Weights of a small GPT-style language model, trained from scratch on English Wikipedia: 4 heads of 64, 809M tokens.
Each number is 128 + 32 x the weight over its row's rms, rounded and kept within 0 to 255. Layers, rows and columns count from 0. Numbers have three digits each. The size before them is the row's rms in percent of the matrix's.

# q: layer 17 attention query, 256x256, rms 0.0525, rows 0-115, columns 64-95
# k: layer 17 attention key, 256x256, rms 0.0493, rows 0-115, columns 64-95
# v: layer 17 attention value, 256x256, rms 0.0409, rows 0-63, columns 64-95
# o: layer 17 attention output (transposed), 256x256, rms 0.0949, rows 0-63, columns 64-95
q0 113:137179172186134161193140171147171170123093132106170130157147136111166069171097156103099179117135
k0 116:160194146122121167202146164148092134209138123101126091095154137106133073187148056126158133130130
q1 108:118111192118092097117103128185177121118163162084109065099165146112113159094130111121098137107146
k1 105:159151191109103135070170085118124109106205117121111139099125144146122120111102113128124160117167
q2 112:144137095125091124121178106088116064152139165133176133177121120076106133099135147154118060124106
k2 099:119153134143135134138138153216137159104064072117121072124122150121164196101144149127109161156098
q3 099:143117087120111126166170095112166147127112142080149100086142177067168169137097100127126059124159
k3 093:141173120098148165152154118121125144108171154167166102115136162114158117121132114087156060098150
q4 113:139151128156119068086164092110129072120123137145128097050115150132108109144186188165135124094129
k4 106:123135120134139110168192141164138094086132137192136154120099102101123141124110179109091133107153
q5 112:157114150101197143109175104105106090145076143122166166128094130143081067149184091171124152118119
k5 112:154133136135134180136158170078045133152149158120147119122121125174098102118168086142162122103119
q6 107:109049118091128127090023128105134221198124101142066116155128120119121149133151110103102129137188
k6 108:110071138098075139111044111145096142098123113095128094096127129151143104165088098125156159133110
q7 108:130150176099183092098109074119156131116072130097086160148127078178107096150100099106154085134176
k7 102:183136153141160145116131113128126158167096107107158132157057098168102124128147140114114052106202
q8 102:087136141159143113072078165101138185123158149062128092151131077126111145127103211099169111133129
k8 100:121076181139166093066087076143145145125099135114048099097164155114108191136159138139151156139102
q9 106:088122098115132171131145141149142155142135140144116111118107128129124125195138100186094156116149
k9 108:091145154156163109102164102085061136124130104110130098134099168102155152140084087137133137063114
q10 110:176177083119127174104111090103124137125121154134089135157125122148074124116126155071116130159134
k10 117:174156149139134156150118088166138181151111152104149121184132095136110121105151181096154145110159
q11 113:032132171172114160114093124113115195140180079126072093120133136102091149112074153098101170086139
k11 109:066118158129101110142116123112099116085161076127144121123143112130117123119040172095114183150168
q12 096:049156140134114186130119095155142127122161122156116079069144123144107138075094140151148152139101
k12 092:038147157136102124111082130136158116158142090174047126150163141134110194154164101128150149161104
q13 108:081161164120095147168105104162220104120184144179181080143125060137112140144121137146117136134168
k13 110:109164177125109131128099120093120133099115124135133141147153052137171130168044116170120169098158
q14 110:145183112118171115121125172158125073171158145146125119112136078128071174180157149173099097073154
k14 117:120146160135130122103138124123089116099125153118104104128130089103074117130171203150073133109105
q15 114:091182092133162127110112075074170146158155137112118152123110155097108088108113231071137117165099
k15 103:132169122120161105128167084096161150160180181138165128115072132092094098095115204053150118165106
q16 115:166143138148147090145157168140202101127141091062097065138125116120107113083124127168132121116172
k16 116:109144136148120054153146120074113137121050088102136118174135148140125072136116166177095076149197
q17 113:129095193130127128147134120154097102092132092080069144121087176181098115102139153080159136088081
k17 113:142114166155110128187152182201106146142123120084154135119133114157129099114131096146101116169136
q18 113:122090121126082145166115103128074121194092167134122125108114089125115139110160078124126101151156
k18 103:107076152132115122103071095142116103144047110160093097127123115101126116121137153164144134155150
q19 102:093126129166096089135122108087125133119140124088123113130159161164146082065113163127180117143104
k19 098:123076150186111142156109144120120110143082063141052165127181127129143149119150088151124176154111
q20 121:117157099065088210112104104150092142185116102113142140140120111107193159124090142214087146076109
k20 123:123156100106090175098117139160115123148138119143150102110091217087125131151206153138141131127083
q21 114:093164194107131162131188133140167157146164138115126160139098096091184100192073132168154084104114
k21 107:121124144134128104086172150139106156147113108113067095104084106074194091164150135130112124083101
q22 111:142128128137139105098157140106145091128152124210115156107131150171118175071113143111085124183151
k22 118:151178151141152155129090103149172179104077161160128143122103153129142137045087162100055082192120
q23 106:255142167112177097135135115107180116106089098080141158181115174208087122078124103120138144160078
k23 099:164133119121204192174191157132159117133160179105232162152093144155149121121110150106134107155147
q24 120:133023134091109134088122109093126140154115170090106121161183084124165140121134140159119087159127
k24 112:111089118135094163080087123107137116165070123155114098097177141109151109103128119159127134137088
q25 108:115143119119132132127055123073160178164123153103157193189066158148132095126143071119143106144075
k25 114:148190119136105129125085145103167117091143145072181160123106159136138138096179124129178053137129
q26 107:124087128112132168099071122148071168116119086150090068144076090117127088071127142202133217123151
k26 097:088112090116128131107102139117089110131156071117109106163158144138085147118091084137113182088096
q27 094:167127092105147129056075118145111167183161157150096089178145118125148146138128063145124090126175
k27 089:183136123103105111097153117116135121105218165124241089089083121129132115105131111133145044105121
q28 111:205105165105085090107157082046148110115106183126131215146130167157102138138167174144146124164114
k28 109:159134065131119167139190143140155147179082211201202143092082170165133100109128174156135145196028
q29 107:143106079172189178086063120096096145126094154199118134171104094106102165093122124104091174193158
k29 114:149117093160122152125092175095101151126123138131147144103113168140110063177121111120173145154102
q30 117:142087109104168110191118137077135137158130097082081140123078145127153114211124131130123107069153
k30 117:123100079140170093122158116078100118133127081084063156125115142097122093125156120128140125077134
q31 115:157096127112084042126139104117171097094079100133058094078099196090151152160145127120108096129136
k31 117:145105125103097099143124151195181125108076066192111123150084147141171133104158094129077082161127
q32 110:132119072145151118109143151099120126132167123146149112115163091094152126107123178117120131089175
k32 109:145101145101129115090146166119149112105160114152147114093153111130132127089102141124083120099145
q33 114:132121111137118134112109119149132146151076154139153138162143140124133160186126178078083126081133
k33 116:087137100123155167100132142164172165181039103124126100132140173117110169121120155141102107198139
q34 116:168169140145119083096136108101207091108073174135134159131108158162114111148112141096115097135124
k34 100:185169157114156140156163123122165143165123136167174130141076124117129118112132139077133104177138
q35 110:128140106166170119084133115139167126104178122151101131140115188121129163103155137138103164141168
k35 109:188172127122159098146148173082194150069170161122167145158106176144134175104129093107109139165098
q36 114:175073107105143095149179175121161131130125053118078152091164188097165151198131170093043183092216
k36 112:167074141111138142148158186161148156123160101120086154110151101130183087075126117109090173143142
q37 097:147085115092138099075115149059135114107121124111175137134106098120193187066135080134130144123107
k37 092:061066089138151112114072129115171114132060109127042126114116141156152177072148078156126129148133
q38 110:133126162107171117194104149129188149071094114049096155132152135071211085149098116149075073093152
k38 110:154153122127137146163126104090092119151176117079084152147115132100149040130171115087105050100167
q39 104:151112106157147125144164099066134040176107197144181176108147138112093144171135125169178105069110
k39 100:137133144138137142072206154117154114096166151155150119147122151085113108106142188138158108127097
q40 101:153212101099137157151147111159136135123105183204154146115080117156071110109158183143176124148108
k40 100:144124123121144124122119123168166120109057136135124157172172088142137170169112171129150142116086
q41 105:095179165095128098177082106228131160118077149163096123117105183159075174142118094081062116124137
k41 093:152170122066142111170176107161140130140160160121200175127100101144108087119129131063161039132141
q42 092:123135123152130149110108200115100162118109047121150126142122173167125177109126129118166157103157
k42 093:160148087085104138139170161138088133119246124120185125098083152124121106165130127080164118113133
q43 105:114125155060064170111128139154182092128124092080138111079129122156113157131135119083101075136179
k43 107:135125134093093169145157166170111100139119109105116074082103098149165096096068138113119109174190
q44 106:093083133146142078152137195120117151135167079090106150149123200090129163096161121065105147147128
k44 103:107119137179074139180134166114077133098140145096094141134134157136136032130057134127130134191136
q45 102:137137137178115139158189110117113052058130118124125094130150164122149087147072121143176135130073
k45 108:089153127197141139178197155080125129141144109158129162134112122105148094172130100155170150152134
q46 112:140172095104118122159112139112124183099136162150128141139118109141164057084108145103135140156079
k46 107:152198178144174151124175144133133134120122167106218132142101103152169109141080139062110123157170
q47 114:133180132160144211144110120126094167103140086092160060129176092130099069110112146112100135082175
k47 103:091098187138191167171133123083079112155169065088097125182218122118106119136151137148108183105174
q48 110:154141174111137139131196117179159095177139163129133159059164146125161082099098128095105112098132
k48 112:100125154142117122123205130123141124212098131098064122127185168158169090045079113127117158146113
q49 091:119130097165192079115076084098158126156121153089118099158066100134126160109133161152176134121132
k49 090:159138081164137125113100065112114124066187198113228125137101138098089087109183137093188064105129
q50 113:122173128135128145103142115080171097175143163098163144128149069114145186155125190200160147138091
k50 112:110153098116128070078123097107162142120136127110124113161114134095128176176158167111155141105082
q51 103:148170136139119170104123122176158152106101106110129106107106133154143083091129153133114077103203
k51 106:175151096106122129203182152132161112153082099072127118095134077121154081111174129132127124104174
q52 093:111135144114173113112119184154124165129143118110102108163151124118157137168102134162121097108123
k52 092:163141198075112133159130162137129156115242139112205136124134119123130056168137140111172093081168
q53 106:109155144137119125125180089105093132120141126122180095119179174181115127126092095137131137117177
k53 106:124135169130155156142158146157110139192140106164126128131158139145099158116147109158125159096158
q54 114:131148161147105064164142118125162124119124123087146115111127166141111131068142170077124109171113
k54 099:125194124097132076150168084142176110142139179144184157123113117129141111113146157069177080167156
q55 112:192200110128148142199166127115127122137092136130152132147090084164126141146141150098099092159162
k55 107:125166052114189138176225116077130125174098167106169102108087098123120090132107162141134126064140
q56 102:114136162131162164161115102137091149173111102166140194175112091092065111161156104099124155151116
k56 105:179148168090037136125110122109101101096182166105167137132156098134113094142073142087172133105077
q57 107:142210152078081123159139064178128128133121110135121136137120147163083049161147132118147123168110
k57 103:135186171100135114163131110182147160250104082104139140165081129163099153147194169148120162129118
q58 113:131109129105065128180155134131105151102099091146090130128142198096168072055088127113166098202130
k58 115:145100149096134149176148157175129138176118083163143139158122114117184110124095112126153113177161
q59 101:070099131127048109145111055163056123168171128099197067103184125098143108118160108114116157133127
k59 108:135120134144103130123113102133097080150214085072141115115144083102128155189113101119131172146181
q60 113:123159125143092121152081116122084143113184140119139067080188211116148141167120158150085142111143
k60 105:115107150132128143146077124158123089121173108157071126086157155128133197153161059119117158120110
q61 103:118134148091101153155122093192119127166157080118120130142151164136135128184126144164117120110164
k61 099:127107140143106117141083130134134106159065103141052123149142186118130161142170101173128182090102
q62 111:171133172089158133139172158126165098054069100096120117176120119127146117101095178144157156117104
k62 102:164150160097154152141174141106115122151127187126152137155100137078131097117155169094104073088135
q63 108:125156094139111146185104142133144149110129081089150117128145140128183073117137131152113152135115
k63 102:108123138098089091156108111110060103114085087065117139118198136131156081130148061158138161139101
v0 110:128123095162133126144156144094083180103106109107128140155133172092147075087139155180138150072129
o0 114:126150136120160072172093118112135115144119162091103131134146114121125101207127135072128094123130
v1 106:090102154067126115110141133118192173117108104167103114085140061155152125158118099163121137159130
o1 108:148093158090104102126101165110100109142135144137088120187157163189117180093136089143152029118075
v2 106:094107087074163098125099177154121138108095108123128224129132088078116157146102121211077124108141
o2 106:128193117195090143120121136171147136143160059088128092109084198080098173127123087027066082150153
v3 114:179159148119134099141089104109173146128089133116140140148110121138138168136126101114049195165106
o3 114:104187111123184127097122089085161103130129128110100145148167111111151127036167147117171074129101
v4 104:173130126129159139100153154113084173136112132162121104162122107084200146103151095105102090102074
o4 105:120108136160086144158129094198149091123176101082170102111102131106081105195136114153121208117181
v5 111:122151121069139129114129079096086123090136104153096070100123141145166174193106143102081090187174
o5 112:122109149089119139169179137185126119165077146086185125146112112204073155129108073115146122103071
v6 105:114159159112126183102133137100087097151122164190114146115144134129102080108098087134162119168157
o6 100:123118134118097074179124098162135156141126120137150085116138092087135165132128122138081127091140
v7 099:112121125145114097153156116132110073145169169171161103112134161112125100127111113062134076111142
o7 096:129118133067103136080159182144159130142144154147101143104144111133130148206147104132159223109105
v8 107:171100075085151172126112110164161121145114135088144144104149143122089116115121105128085122131154
o8 108:188160123163125128136162104117106131089110133110170094094132119081208105088186144094105141150208
v9 104:146102127144119065183092106066144148125114126214118124195171147163105108191151131109086122135108
o9 109:122129132110197106114124127067130097103197121155078142169124134124089134077078112123134113140118
v10 099:103161181096134078192157135089087194134119103166087093136103160090178095183123144149152174063100
o10 098:155141146184117196140120103125165083110138111137148152076086112134107122096132103085113068110129
v11 105:116110126083119140192146112087114151158141123105086134087135066123107226129093151147129171144157
o11 100:124092093166136088116064167145134119127098175136127132139084148152080075074119146145128078177109
v12 104:085150149171146125178165178178117134160107117153119149106137162121119175160148103134144095139160
o12 102:086082165137075093095082145107143141117175180087137156134076147151086142159115150147169091127101
v13 108:034100173079166175148156116124165073074141179181135157126145085213106096128107135140188136148099
o13 109:152107155109051130115195091123148121152086125110099042110109180148159140113167147186119082093155
v14 106:118126106116088075199134089103109112136099073144098130127161140124137130198118126134177108109167
o14 110:096150134145191150168073171074159103166112158127120125171119157163108151112143119109107126162112
v15 098:106113127171105090129138157122126161167141146127128196091093150073114092061086166143163110154121
o15 103:115139099129131123114062181151165113128178141191122152138130075136138162181116115101140111133093
v16 117:180165084085085125108123146091128182202078165117093121101094108119124111085062159073130170131072
o16 119:087116148119121164099138091168116120090164087136127154144108069158159130111120129136081113161123
v17 106:163156088193194165110150123165182104207120130101187126156223110129147146152165108149103050124140
o17 108:098127123089114117107164118096136159166151104103141148124150181120105118116150115133115160136187
v18 110:090118110056091110136178151143143152094140142132091110093157106154128124162085082176128144124139
o18 113:160166121111161103173115144085108128103089082100111171149111109132129166140159135111205067136076
v19 101:159147089089124093146100104128083100086134145158120152157139170077112131129238102108129118166132
o19 103:178096096157208089135139169076073131143137108089118139120065137198142123139093084120162134162136
v20 107:102144086083149162147151105121187102100115093048098181109128129110137176137077114153067099150137
o20 107:140148144128132124076093125114134182148089175165145123150093172139127158126162154144062092133105
v21 107:164114093157131126114149118125086136128121116132116213174115195091149101144110124135073113114111
o21 113:126098134119158167155104075101178126150092137130094141119123130146086143116158146104119145211163
v22 102:152122166115120144192124118124171092111146121145150147129151095209124185123147157107133091143156
o22 111:173113133121088126153115106110085127121074136092129142074125164104140152194125104194170141147103
v23 095:126141110111105116190070124133112143162105112135151102190112122169145163104130087117132106129106
o23 098:112132106134138166120146106127162099085133133112085159104105115115176064134124168153116110174115
v24 101:114125178106135078136099170160118135132114143192087106113119109125118082187165106134123138193166
o24 097:136115055157143155159171167073106111096182098138125135135116175184119160114084143142140147180133
v25 100:181200145116157138146152148100066174160170132136118172093137165131187125124166091093102143193160
o25 100:084130095121119090121158115123115086115102146086140136135091112107148147125120110107124116148143
v26 106:139124106160094071063136064117145177135135126121125153128142172120129053106105154102141153083051
o26 109:127181158120174150095141158132138091088121137186072141171141086131102112128138143174104105131085
v27 108:101165139207137155040160160120157171214132041147105158177123127141107076123141132137157113092121
o27 117:057135126104082157123147124164157119095125199153135107131187148115092134144093136175112138125141
v28 111:160103118121115111077167134137118154156098117148165110160121149130119099135102147132128133105089
o28 107:123113113086086231144207124137113113154108149116121147106161068167113107186155130144133212171102
v29 101:174160144135113111184099111045117139117134141133124149134123126082131139134147134157136113198135
o29 101:113151073111156120127120128098113084163133196106139145127135094187135126118111110092137150097107
v30 113:143154116135083127120034139168094161102113060027114131089184115083100160107172137130131120119166
o30 107:103164098172111082138116143147142074140160175158166124111068100132164113187073140163139128193194
v31 103:186172135143141151085161107112090158089101084155130116166082079081132067099097137125149133147174
o31 107:118131102107067117131104126142131085087137120129142098102126147110156122125120110164046121150122
v32 106:124171114125100096174069095105077132153150128121183157207092190107123107155136160099130104066091
o32 107:124170156153159148117093131143145097140124128157065095133180103112134120139092165190179225117070
v33 100:098135104133141147104080153131100169171111136060155137093114114105063124099067112161113180143146
o33 096:112107091156117110183148179153089106136112087135133108084121090107144175120161160164137155141164
v34 107:102137122147144123128092167092137137068169119083127182108121142146121143122119145140120130156191
o34 103:155088116073133084117128130105079132149108135116111095127170066190244121127182079132121106125160
v35 107:062171077111131138159153067161126129104145164149078180157093127075113142133113108158096131128111
o35 111:113163174179100130120075168146199096121150121071184104168088099061088153157065185141131060120106
v36 106:065148128114153128173148096115166170183177147104120171130157147114121160194133010182088146151186
o36 108:148072147105103113152167139097143143137055139066142089127133153127133097091177222115133109162141
v37 105:154085154149110170096118126188179135164111081064141162143126126076072159092122119184155079137106
o37 109:141086139124125105142117152054137129097138124167106140152108124116156135153158095141106093139154
v38 106:180145128105117122124151123118079118146113128182158094137131134123203171083192163065133132177091
o38 109:107092167149136091156094090166131108094163139124160108148148126118060117170071088168146147084085
v39 103:142102163132131118084174152090126099122171098124141077095189167138125147153100149099108148196152
o39 106:140114149068139128112177137152101133156162110166120152151126053155096131130124086131175099063070
v40 104:202108101136105125117112079149086082142106183109174093183109104163116111085101107131157106121088
o40 099:114111117205086141129123127144144125070161104172122155115098113069146079172073184130117229128124
v41 100:127150074127122165114128068187170167106187127114128152151092128080119136121170100168076172114125
o41 107:147165130170187053158119125105098127127127198107152123059137117092102081130126161109169097147178
v42 108:172133095173107128107133124187159111162175128086158163154162102099123117069159151152153113127133
o42 120:118119086120168114128091157104109104129129128170073155058107080147096167156089114104094160153162
v43 118:024120133127148140115134164176192121195161154095124148080117089162145130064128126146125088152131
o43 117:154097154084071132110145120083167146108101196108143124152187189107157140120137165133110096122187
v44 107:182135151124175161123087128112117182192105087202139113189134090079118093122117148133160123116090
o44 108:082152105169091157141126087174136122169159089117098114110163149184132113129116135145107164137189
v45 111:084075162139142136136134126183151022065089130160137151116137089147090127087129101123143067154202
o45 119:176097134054103154173186156082100148156123135129097090182134139183099136197147124150159183088098
v46 107:106107151181093112104125143107113061107116123134036178135108140107063096109111181135154139131164
o46 105:125115130138112102097088130088127126101180119116130124174090145117122180128132098126134106092108
v47 099:155145100228134136112123135118142117174118185118104162128123144075100111174139120112085092085134
o47 100:088223166154112115046095128174151144097168138137175176078096164085092138068142130102171141137100
v48 105:153123175108125116148108108100138134154144131156111143167140122182113085176150129140130142149128
o48 110:128132121107209133121133141092148146107102119190070101165132150160094108031139109115112104115130
v49 100:110125149177159143068105191054169159100114072127068088051159090190104066110089111086118103155170
o49 102:131099119067082123130167129151061186154107070133136136142131143144188168074165091159086114139107
v50 109:096102134129148161110160130146071137090156135082132205093059132111082094086111121136149199142141
o50 114:102172063138106092190046180172141115142104105108122107170135073113129132164172162164177115138092
v51 107:179135126121126111126120167154083131123133096060125132131130114109116103125151129149173171122169
o51 113:111162058134144167183142090104115139134062155132172142080115105147179124077134171103136156173138
v52 108:113125078128174151120155055174175046132105138123153100097137145180189121164126082095097151061045
o52 110:112126164136131136153154175101133192166096132082112127129191154137061162138164178151179126130146
v53 109:158147125109147173048126041212119056113094179127119129128117140127141137153121102101061142191151
o53 109:142102102153117099162122184121136118153129167147144130193109123136123163131121178150193113125120
v54 107:131097156145063129127110099116205104185094120135125104088125124113141113122073160083107102151118
o54 115:135118194118091156079170148189121139033146111129118132177134065145093148144126102142124097107072
v55 115:145082106073147129198133114158070080063121218097150097149086106134115150103120180092112138092096
o55 118:180119147181085128133068102149160126144109079132114142125041105077140139164113161179117150157125
v56 101:123148115104111145068162097150075162169101062116142086118108098089097054106133125165217183133142
o56 104:113170077178122144153126182128115126116183151143129119120131122155171100146169143126148130093166
v57 111:131158173134129172081172167135128133135122125144115151103073182104139109111169110136125163153185
o57 112:101127103049157147149134133101120163168104131086177107123162157123181102135183121082111106090146
v58 103:086103147109126139179145097090153100111099100154125091141121173164144113178078102107168075112154
o58 104:166074128177127079093190141115137116144114118102115165154139175135124161132152093121126134139030
v59 099:135162161108100059149147127120178105112098067157069112120165063158091069069129116132171109128177
o59 104:154116143121127147083110150084102105097139157181107138147132170170123116050133103151155120134055
v60 108:091128143133112136121155110047112145147142140123144105149131203091173089149088153148173148071117
o60 108:129173136144155118076139126186143114183091144131109155154154073156106162114153173163167150113039
v61 107:119178129110139145159148128142067132104115078145158136102119118131174142111116114144092142088077
o61 108:103147111150167104156081102140200122127135166081126080173124147095128089133115219091112104149111
v62 100:118111103112124097228086093088087105149107148092106091137124083089110208090121113103133127178105
o62 099:145132126154133138106089102144089124107078103140124130099078126177119068141092144139113144146117
v63 109:117146109066108131108121103123145141091137153131129141139177109131109178193142135098189159147102
o63 114:131120133136133110152126161136123114150068083119119114110119110116107115115088127152127110126107
q64 093:123176163133098102121089080186130119148139188099137202144120139140157119141144141144188195136093
k64 096:098104139159128153040156143152165108162109144126136144176125106132096153142067115177195126118141
q65 106:184169074089121150106149133135149119095114115180101120155107183115151111127083132115118110114096
k65 109:172144066049087132167119117146140200165118140152123169098165204073130106108067102173108068086130
q66 085:077119122171079084088089108132109199150129139139130122169093112101134140144086054132116132156150
k66 084:120105149186187192101128138120159175153067143111126133140114136156101165108110106140133115113144
q67 093:086103029095161191176182152120168079195140125137106106123174122087141146148125137222138156096128
k67 093:087191105097134097193128075184116082195177148143136127124143087071147091167143168076116138131041
q68 097:093167119110104095176121141160179105086133132115117157158111104118140081144083100127130135157095
k68 094:153148107089118145134141096167123168102122158144138128160144147046185104062105134173118108089079
q69 089:138102144149096135110210121130133109127170064146159120137171168148064101109139088156161174162112
k69 089:164131142162129180100154167136173172103167096166156125058113166154064106147054127111120144132203
q70 083:141165161175097102126086119108157104126151129144154159138123072178119108090125128115117111157097
k70 087:067118176208170114074164163088181118130088122122175132148107054177185119123107183163170128127153
q71 103:125122144134168138081112080144137115140082148177116136205081152085121126093166190128123172141079
k71 106:186083112081131125129113124115172093123144065143149142097113164115120131145106123093181197107133
q72 103:118102109150148092101063135134130145109127188113134176099137152144136126181178130169092178145102
k72 104:125152189206136155125062138169132104150126126128130128149088094139156092156120121132142140125089
q73 099:144131153117172099161153177079091171124135111119126085085131086103151081093120145093161194125157
k73 102:153100146108098075142146159103084112085100117069074102092109140091147129156097084125131112085137
q74 091:140100043130084128168104163118146067096140166106148146085106164081159119141145116133150148108086
k74 085:140107101112128148134132168137139098107108125138144116116111123128140128109089075146138111096100
q75 102:085119151127129178148139171220089162122132067107081095131161112082187076143123117160114202102107
k75 102:151130177150165123133128134144158082154146086074079122137106153181174094177131112116134141129113
q76 096:111104149115165180121143132143131113142101128088096101130115146043131121042145089126101083059144
k76 104:093110119095189100114137138130082063127156192117109126089127181117089123122158085142087126105139
q77 099:132136062129099138096178142100179111096171135109150159065187100099106069157150176101149133115134
k77 101:118139079104146133143164091114145125109176103143117164114151189125129130104165121078098122136118
q78 104:080133126079081126120107089179094118161150185163118163152136144141176151138111122165122135114104
k78 113:104166113080139188129118069140151102148166164133152151139115150164092165121090100154168150136101
q79 087:158173140144228096098111189170123117128152090097133164134164133120123206134140154097123144087170
k79 084:147176110064097091125125110137099113099192143123136134122180132113157138108134116109123142124104
q80 089:104176105188140180098081096119162121143142162191126123125133085140141085082114090069193091133153
k80 092:137134088142112163130122133155137131138102146121128143041077206142087131068129153128152092131159
q81 096:106096163155173165099104165136105231110091136149124096106208137043115139143086119132090118088174
k81 098:141052150142189193090103112125143154125067148110153132173159153079111131162140111068079163113176
q82 090:085084140093135108044115109065109148172097177182137115127121068148099126133143161112110128098081
k82 087:097097139164165173098145154060180111147089120116154139184148128184093182126145157173128157147158
q83 097:137128201167215130195146141088134108083091083143160060141101139168063132132128213137129176159172
k83 097:110162155147143121163126163078112060113107082109133124021117154120175092180139158089155139170181
q84 103:094133087151117130138118064092128113165121134135147141148065105135126141152127113100175127122152
k84 103:128179118142111166103150101094127087148130179167170126116099105154118116120082189107172116160147
q85 110:072141109141097117084123117109090153198107145128085122107147127132124123138125149149195143110135
k85 113:203098100063124100105114143164118110120136116105121134118089209163145173141136095154127143046126
q86 093:160135071167151149130122153067150168102098097086114103135117133086178135166174122123084146127106
k86 094:163138168108126087175083140110162146103122137093107117187127113129149084161145154123141167124094
q87 086:117160111088116215119129090165120137095199142126094062125124102053231150085108131206105118119141
k87 082:128090131102141162138118168104149162142106136108099169159128123130114191135092171174140163108119
q88 102:102117144097131247121050098170107162172115147155152093174098128113144128150128137162218133098158
k88 098:174077149183139175145089135161147094127081133119143142159085105107133095155137137134166111095172
q89 097:133136151110061136127143103172112060150160149219179165169067135138192104115136152135174052097098
k89 096:111075089124109158141174172108152116140143122140092113124119112165152099141093171156147115113173
q90 106:104142137180089135120176088105118156141154114156115157198131095081178146116107153145163122060076
k90 110:127093074091072175106163109119116103108157129100149116128134196094106184130090173140174154122149
q91 097:134135149150076074174149164079093114155116082094148108064167091144106105175191166151101117173141
k91 101:063133144153149109118175158088086156087117085095110119185080079119131102140148153119092226133142
q92 094:166104189145103066108162070096100124082150098123128122123177104153161126090145191114122183138110
k92 100:187088132081129036194179082113113161145172101066089133093122140151133137133103124175130181113144
q93 088:117152133150061130116090085058137125137084171127146127123067136112153124101176106054138107185132
k93 087:136080132145106071138144202128157107117055142103127162171120146149126160132122121152138140143193
q94 085:137140119080089155076103137178081134170154188137154164108126116128127151082133178131160088149107
k94 085:161104119162123139106143161119119131177104139142142113157098091135125147097112094154139098102110
q95 084:107129080131170095195107197197149128135100190089104144121138165101117191202155094083128161097112
k95 084:125191112119112050175120146110146094143161125116141133133148128143149135137167093139111099138060
q96 100:130096065093142161148100191095135144147136138132098162105110113111128171072129128157096163128135
k96 097:109087126168130130120140199111124074108083143082140118164140099138153109097112112201127067145107
q97 099:163136085082112153110134164097163114109137142144184143135124145145090133110119154102040099122173
k97 098:066167140143123128160138115154189121132129152139112126140149083081121082119137175094092110191144
q98 090:092089132160125070104120105108144168172107155123108198114125121175080116136123165120093159149058
k98 088:098136165231166125084147164118180099102093114150121122200111123199099148137066183165157141143079
q99 082:149053166097172098136133086199185097141155157149123174112156104183130145163084133137121075090133
k99 083:120131112061116133128111089200110131124171113161115138107140076169112075116119130122156121119095
q100 101:066169199174060114178118081143174141123143085097124132108098136130160049121141106113148221096103
k100 107:113148179095114152145162104156202123116152132108114162112096123152111078136086123123126155095185
q101 101:100138090115144167201131140125047171144095162150090139136120091143140197148139129148105111137117
k101 105:118117117143151150186136142122109091159110102091173125148102109164130152195102126175117145156153
q102 092:129127158134139093182107131147154138137149136108164145106149134120094117132125112147110151131121
k102 093:129153148172187141083175132116161072109093098128148135115122100166115143101078143069114190122111
q103 098:157154145087153126119098184127104184143129086100109076065119148101098118118140134092128149055173
k103 104:203100149090125143103120137160132150102060132087107118126121183146103142123158043131048133095142
q104 097:084083121087181124141112125156124115089119120177113109126099161131102130146126037074102125136161
k104 100:125061153072165157179083163159134112153087136145109123141095088120125134181142120165110083171149
q105 093:157142054097133133154111087129200076131148174110123169176101152132105223137135154161117097098107
k105 090:096150078120109109164147112127101126151176169147127081168144118075145139079176125115132104117072
q106 107:071121142059074118170112146185066152152127106139087165133163112147179114112123070123167127135090
k106 116:099109118068181146138149138115092112196172127151169130145104126168165107118089105148142081141110
q107 095:135091128180079164075066078153151132137105134206129185213078105121113106133133133173121109181107
k107 093:077110108208126186108114174097184114162082113161154147146110142133127182142099135164179064126153
q108 095:123088149189051183103191082129085131143143112126119099157143052099200097141113100156134162147105
k108 100:130086178208129181128185083098131173192128103164117145136118174141140101155057153164156185135132
q109 102:100126143135106121089110129112074135108103138179115174147108201153102086089113122086194104162083
k109 106:146110162198090135092146085117140123162122164221163159126124110156145049124083095083211138108117
q110 095:154154165152089151089084116153083162131121141184111059153128091126148148090113122095176111098126
k110 095:169091111075151130125067138121118086120078114116154127125122123174105140136062127146151090124181
q111 089:147188158170129103114160095135089129140122166100131135141121132110074079141105111105149123101139
k111 091:134187111108115120130119157133076171116139144120121128035110195142100155104169126104134177138115
q112 099:081142075113125164140147147145149104112169080090116087120111118126186130173126155143172147099177
k112 101:129139081094139201146116164108156073130168097115089102135097164148146185141099114146153132090164
q113 100:155152151128094085108107129166133116190086110164086131153160141151170063112082098138134071199081
k113 103:175139119110105086140122082129141133158118142191102114139130144126135077072176117136121090130075
q114 098:107159152151106100150103154113125153067162068127120141124168119150146092091107138126101167163126
k114 092:097127147119115076141107050094124117147198141109094165136130124174148104121100148095164152142076
q115 100:097126144129164152141121081126093150136116119138091031092137124203104108171125148098132138095164
k115 100:123123130083154120165102038162189124152146135067106135133137158205101097158195151089077137149145